config.toml
d_model = 512
activation = "squared_relu"
positions = "rope"
extras = ["some layers without attention", "local attention windows", "gated attention", "exclusive self-attention", "value embeddings", "a smear gate", "an embedding shortcut", "learned residual scales", "skips across layers", "capped logits"]
init_std_down = 0.00423
lr_mult_o = 0.8
warmup_steps = 310
batch_tokens = [32768, 65536, 131072]
doc_mask = true
dataset = "wikipedia_en"
Each number is 128 + 32 x the weight over its row's rms, rounded and kept within 0 to 255. Layers, rows and columns count from 0. Numbers have three digits each. The size before them is the row's rms in percent of the matrix's.

# up: layer 8 MLP up, 2048x512, rms 0.0515, rows 214-260, columns 448-511
# down: layer 8 MLP down (transposed), 2048x512, rms 0.0482, rows 214-259, columns 448-511
up214 090:084099145124167125124157128168088138143139111162120159143150105181103141174083200126118143152148145126146124113137182111146144130085154108098084137095138131108148122145163129112150171165133198
down214 100:090115106178121140179138162116174170129114130126104141171156135118139094138149103167096059101161155178079117164119118146172170113095136255143168115113114146185130208092158149086159171149093099
up215 108:113123148158102046160174088083116148152121158125146155142149103082167125186125142189173161132179106197106116127131164150108168144091106098092102104087085164094079146117120132155173104123099201
down215 104:180140117146126041103097120112116172087135157118080108174053122125114176128106088126179118056156016115149126173154165124140153100111121168159124128124149149177162158132153131149109101155156148
up216 082:104134094133155105142148111191135077156172124139129115169133162189159104165151172122105109131116146131053122105175188129110134135109093112103131121106157180151121145118132124131145145063085108
down216 095:096132153116136131173124139145173152130099135122128099148135134129145156110164101156067123123097162135149129129149129178125139105158058255142125049144118128122160123072099096172160129058104107
up217 108:124192118133037138094124092156109165149179082163116097105181099153128093158070062088120097126133115139108104103162146171103122151091113109094154098106088169102093152147108090124236176141154124
down217 103:110130146106142168139150134119151090107137130100161054124202108180115130068063171127164143136142135109120098163106110151132130101133152226148115137091088098105133101139096159077147124075154117
up218 104:138140159152135128130178099125123124055071158113147164142117167113102149116130155120084126151141103106119067088121128139146124109155124108113126145146083146068108086094142136125128139128102115
down218 096:094175136123122116078174101179136158088055144222094153179166141128175145183185084134103122101112136070127137130070139133137181174122106217116143114129126088095137099140137103136140139167149103
up219 120:133139088112120162066073106183056155146134167096108136126127106152188165117083177146182093165128118118135148143158137178151120089103046111101140196161097165119106106165106128135124113143152141
down219 109:116147149138137132145145149165100131109060139140104176160121136133116085125132081152124131132187123112115093106154122134134179081145127094137193134150106120132139156106099187185201095139092127
up220 101:104132134101109094046132159160120144141137076180133134098158155114183097159094150123121120122150128093069078109133092142113162121133063103162104146129156121096084140102230134176219119116108099
down220 098:144132147102141111112102111128133111191084147155096141103142147117152168123072140117164060115147162159104138156112082147164102144195133255149127155102164160181094132146122147104176107133125172
up221 093:104163120162102166112185098107122103111133138149088113139126165201109121080127129151102108143104133093115098104152088134148174126158099107137109161059134174074149108134130116138139078105144102
down221 098:114155076134147143148149195105134153125136129109125114150076181158107146082157170128124127166153167126125100079135104135153128123144155255124101191160134178124128108060147140163150122163106113
up222 093:146156106174133113130171127118109107084126168140129058130092154111153138017128142135156107072203132139164095084110163063070181113115181112146106140105158197149111129150145075079140171178121143
down222 102:165183096129144149107126081151136106156133167160125139148160124168125110070110150100152115137152098115154147129117140122115149091092113255080084084146152094116115110139103122152181131105082142
up223 108:152149072114151114130118121135097112146143114112130143147104108138136118118158109140100191136164071084104145096131144099066129142122056106192128117114114145124108063148193209166144064057063077
down223 100:158078125142123084147171065144122152116116180198149170116145158140137139134161102082116135135138081114103168109101083124101109098169152185171086146117080147118144110126080157096127092118164075
up224 098:141053133145128110111107133097139137088135187191095110091149179106123098113122145134098124163127159113156078107104130132157096102068132103120146140132088074127108114164083127161103154124087070
down224 100:139132150160141111113138123123115155095152162154178147159157213171123163117167105161066154145094136094137071143143140150147107144180172255170083139138115102145113153128097163143100117090137111
up225 087:121092149136110099144118078167145186130097114171098092071047154154170085152145135171054167187117091147090148110101178121108174078129168121100098131118061065129124081140098139151116098168097101
down225 095:125159143098122106114114103132124140111165108154091089112122152089133154175164161087107129108095132124116148107052135106152160117091150255162146122128170122139124080191118187104143141115132116
up226 101:127090101143111126170095075142103149089119089110060086129176106220146086105101134157121107078143153088122106116094192104210081148123147092163179150093130127155157081121123135127144191106113156
down226 099:145122122138159142143106126145115145119145149102117127093093138118173135149125139137114095145144088128157107085152140158164124091146140000121137111110070138145110071145116115086158084137181127
up227 094:129120154125117176156091088140109120086109130093077136148139149145149159090208144143086086085106108125092151084133121140105183108121130117158054096104149133087149123125170123181115141135082114
down227 098:094160157119128137091115134176123079133129099110125102141100138127111130144151180165133174164139138109146097139118114159071175193089118255111153116228136125119119117108150120176114139206117153
up228 097:075144121124155099136169127122104086109131084155116128139108103163086119139184117138101193121135077104148184139137085144072084116178140095112106132125120146069124104121131119154112166112109121
down228 101:113098179124166165162096122153144079134177110159135120127151063116126157156161129171120118107097158102102139164140153132189080156108161214131193103164136128149154139141072137143105142141095139
up229 091:103107104112195096121151080142096100110092149144129145111158139135137139164138114097134183098149163127093108064133169126165137162095104117158127155158152109092137136162141077125103126127099104
down229 096:112057137127163126104132094140119078095139154105112114074084115116104125136157059089133101136123093173131081133159118137114151154121144255145160133095168139172128116083105084117175102141086092
up230 107:079105104130103152151149092123097138057111135145089145140166162151125130131127140124115175162085115127125116116090109213117168075155174105041117110096068140073080126068122107117162170090141145
down230 105:122073086125104127113153140118093120107086087128147183164093165112146104079131166109169137152153170118198148131129159182120143208113091255093155116142089139111109123161110067107165129161131107
up231 105:103032140132151161094125168128052129108104146147130170119134121135164117218068106157157149145146108185107117131196059080167104140154069082065117184056098147152142118126124159114133113134107122
down231 104:148126074104099175130088135118103135126168131079075072107101100151112071138113150119100105120159143149139075078081046113109156102126122023191139162141170110151171107128112109118107114081140086
up232 115:111095126132125059126151120175138177076168128209133101115185136210146152139150106139204109092133141159141096102130120127095139132118085106150121143124155159155093174087096106131181115144145093
down232 103:132122119101088151150142181091104136115129091149162122145121073132115116118114107134184161106152092150099094142122101102106061117140097175207163158152139139181095157085097133084149106139149114
up233 091:134116115135085096154161109185149132143113079068107163111095062163129119091164128179143176182125103095107120108124204119165098166103179097091074183140058108111058160066184078107166208148100108
down233 100:160101157148051137148150075178145120187177125134106122161115105185084095092196145156138122118133190101140154098069099084127101141143104188145094106153147109109078176101121141121150171110180145
up234 088:153138108086141082160098098088126157173080124087095177082127117166083112133125098182077137164111116125097081116160140163145136139088107091109196206141135128144115085150137191060089209134077153
down234 097:125125070066121120136129099076188179163151123096135138130077110110108097114138125136116121139115147085124131139131169158154145138113079237188092095165153118092148125157133140132091132144104113
up235 106:114081128169109082180066164126161172121117101070112105097154127166166180131086097108134185142109129118099152102081162065142103173102135104162105081091094118134111160149165212054121167159149121
down235 103:149145132158156115125087155058146129215121165098137110116109097138128126121150137052106166142132122165130146173116162051129134116121065227134123158130150093123171153142187147130102153120157075
up236 098:152095153135059126138111142198109140105106122156083143130109085099078144108147152156129133157161133111103171090180140054167127117139165100107122107114156207105094141173076131134127123135074154
down236 102:220093162081110079146163153172083126110130105103137138126140073158180102126095132080112203085130095174157119143194114075149123131121110255117141106163151118113130159212113133090144160129125152
up237 095:166125175099104126120181120159125056119134123146083188135123115155116124168154105145091133174067068101099083109082119127105104109112132107136179099124159146046085099135132156123118171083095128
down237 100:150121115079121107151098149144123122210189083142095098119162201185124084099179137116161109141100120063104135153062081071108186091146135255192154157153146155064130132114098130152183178113061121
up238 109:159125086119144134144149149086139056171167101149107155126147142143149126102156083104147083141139089134103132062156111140082091144097118090152120124116132147111145117136151146166089131121135092
down238 097:139169124121121167156081149182130077120115164138108160127193116130151125120126106089115168119156135050157177083121145116129124053166120219073141108123161156142138140121181126171182148149114099
up239 106:125129100180103113132133106155120101119104134196079077087125113111134136120121144125135117117144111122106155127126070093128094110131090107163140142099200134106097106108189145118156139137152138
down239 101:131121175110136138118132090173118094105130113125103090118113111077081120146133180126167090112051166146102173069106113112104133129144162195146072131091108136134104129153135136102156127153122141
up240 105:114073124160139092098085144192107117153130186144139171131159113122129096113108118155092115153108142111161103120125087100179170187097131088183131107102108144117130124150111094101104113131173171
down240 100:160119082118203141095148152080081126103167141096085122099138128148133116123154139069082122181055127123071140121128162085094176066147140026136110128196184092095089123132102159113127094163151134
up241 097:051081146179123220165132085102090096090128159174054111084152128168111106154118070165126102196142156135139136119139127127118130176113137115104121137142194164179178145139130163144147205155145130
down241 097:102113142143144121185109146165151129122174092122103118097154151103151150090208143095117155133145160142164109147133144133132083119108183236156100093088095121094225150132150107114109124118121129
up242 089:111138144132201130142081164091151085163118089120151158082185123215104134150064113086115167134114122135127110106158154116148088136095115117092105169127168109137057138156110088170121110165097152
down242 093:124127104137115153062112133133159162123122138096105082148076150037181112126116122134198157174112188134130153187184094190124146141176090255122161117119154171129122132104122188133138132118125119
up243 108:105087123159112104091085113131099097122090104136107125103141123166157119128167115112115157151138110120153112125087170129165143137144124093068152143157167072110108073068149163103121102237101139
down243 099:133151112185135102142086124168163127199139096110106110129183131103072164106066074102153103131098133128163103141038180120126079147175155124053107145114160126110124080115123137174158108138058191
up244 102:126155122178171110209136118143104142090175129098102094102147130156189119186152151080162108106110174067111123146144211079149194152143159104094160100104110151167095124148103141129145138073111121
down244 101:149121129075157153159107131112092126134148126101158110131137119134120140141140172119119148173119058130096068073138176092088116159105181061112130139082103090124125090091134181149134090161145091
up245 104:167096146147148085119137099183109169119126167207114120099175147183149093152165129134146163121129117149113159174071114152168178098134122105165102159161184110126131084125083100065126182153165131
down245 102:122135144135198128124139077118131178156143071142081069146167168151109059102101123132136117062130127122134121136062132119153156157097114248217141115128143144141137083125098130079100139123104121
up246 092:123175120134131071135165167123119122161100135076135073096142132150102070088106133099103163122135136101098100128144179143159122124130130121137105149133083128092137062181128141111114121092103129
down246 098:114135142108161112098132140083141148144107133101083065113123108142100129146183122114088101152103201140099157140119110134134110138152123255180140133148133140136145109179081097082091171155147112
up247 090:154060130089174067144158145121145135138075108129140175121149088172131058103105124103147133109090057153138146080145164139119113156155132115099094085121120128126110110156128137140093150148114137
down247 097:159087136117124171129124191112133158146123112090122157147101204136162096104123146181090142132106138150135077168130116168086166088128110255111155161145124128104123130123158170169116161146080126
up248 097:136172148129167111148168136120141174173175100086111131145133119133079077091150113130100150225130129082071116112140123145119064079187132112150103152145138131084038135118160163142126137148120090
down248 101:134169138108108084100154158131093133147161109082144139099091147117097177136143122107099120146117137065103112111147091141126084131170158255194142094111109104151100082080180133179108130146128130
up249 097:096136122091076131124098122094141172161138197187195166122089127149093139107176187105130162134112090150079169040151180124118218162149143107140027138130110114136179093101118125107092171184116059
down249 098:082097157132166127136118102147101175113129113156173152090090127092191170143127072197169096089198108162139132078149116111191071151150150255139090138075168136121138117124126158138112100141099077
up250 091:149144138143124152160113118135116115097112164138122139142158103138113168111158131155108179141169068123109121076124112152163119144105139115159027105109105152094140111114107173104146122198078094
down250 099:151118169131168204141103099171128137114147106144121122102124113075119115130165149160153077110154145118116162114177104140119121121102086255082151194128128118132119136156139091164106189145189089
up251 114:118091122090105086165186087107122173152122088078111157124154143178113146083098152141080145137095171139175082148133131181102122179114115103121136116175140167140038170163166190177200130059137094
down251 103:126096129136189169172116145111083131112105114102180127110155166192135107151138153148112131139140129141151116110202146138160106147160144054078163115126148100127128117088160186121133137159129119
up252 095:134163080139148090102130082096094108126150156121152104158096123147112124168172206117119136162129165136126121110143120105080132113148125115143133173163140156143068142141107150170157083097070172
down252 101:139085086132113121089134113122150118108183126149167193117124127049178166117126180092138134177175100135151143141106141082140136083126150255109148113164193136141092133169117161167136076123156123
up253 101:114154088136087112138161122116138131119148133157073101042113133155145070171189129095125156212125088136048145108140164130130141100175150112179082116095099139112121119138169168117186146122099082
down253 098:121172140122084071142087112138201151158097139151121074111113174122112140153171148069150099165182171094146109132118141079154093150105100255131131103094072198125161165078095149137134139115148053
up254 082:140139151075126087142185135123117179102114182158139119191057146046099107145117122119153101135139125186115116094087152128152152110066157140163174062152173099121077129192153138140134107103128178
down254 092:103120107133107137106121118116156096112106110091171137046168107140136125117196102125110149119147122130139154171128094102073064155123129255131123106106094154115132151100098114126134086120048118
up255 092:126116073112118154112124151142116189193137094131078171148074119101044128116079102166139147105152167137187046049104144119117095131109151112140127154120129151144101106180148155144103185160177136
down255 104:116081107152098048138122113067073142122140186113137132107106134115112152089122127119156122192156111121135154086114177141103159139126092255114116116221171118117086155151147115100148110158120104
up256 090:128095151154128122131127117133103101153125108150098107141130126141172131104120132123113126108085040085124048109071161140141060203106107115138097134085170114137116048180114109151075140166100108
down256 094:126119094134170169181121121155167148159164089149092158151111146108123137152086118128141106155166137152119168140144168128115144081150135255116114105150107153107138174086113128088154101105138056
up257 122:114129172180112111084093146150059127184150105155179144096154131114200144118095152117115157092084119094069109134117167164128148156137113089128085093125129169067128105198150149098136162138150066
down257 111:131170177144153151050119145213111142127122159114136173144109127095113141088095139114111182156061160117128200122100077107097162173137139018129142168111139106122194101120156170172092136177133122
up258 104:134104125208125158107140097128095106169153069130104111174107152109118108137167177140112164118119108044123111124148093155133218213132212106172089093087157154078069152143171134160108185135144112
down258 100:088178151147153067113102125135154098150078127141144130143151138119103160125155143109147113111157156147158146126118081119138106108142161139100112154138141147154096142164068144162110149146094176
up259 120:119076089125103090129134133193098102147151149181125128116156166185100146069087131119087162189129109135145118116139095129181136064137104104055139164127164142092093068130136164170143141083107094
down259 109:159196118139172111107160099195122087150105117111172112128137110108125104049105121139143194119135111072134158110088070130133062114164156146104189128122128131117110155095161136127158100141144127
up260 098:115106101112099090126131117170109109134154127156086144137113128144130107162132159123074164186108074074121094086111182079139132108143158109170099076092118147092126149170092069101144134161082122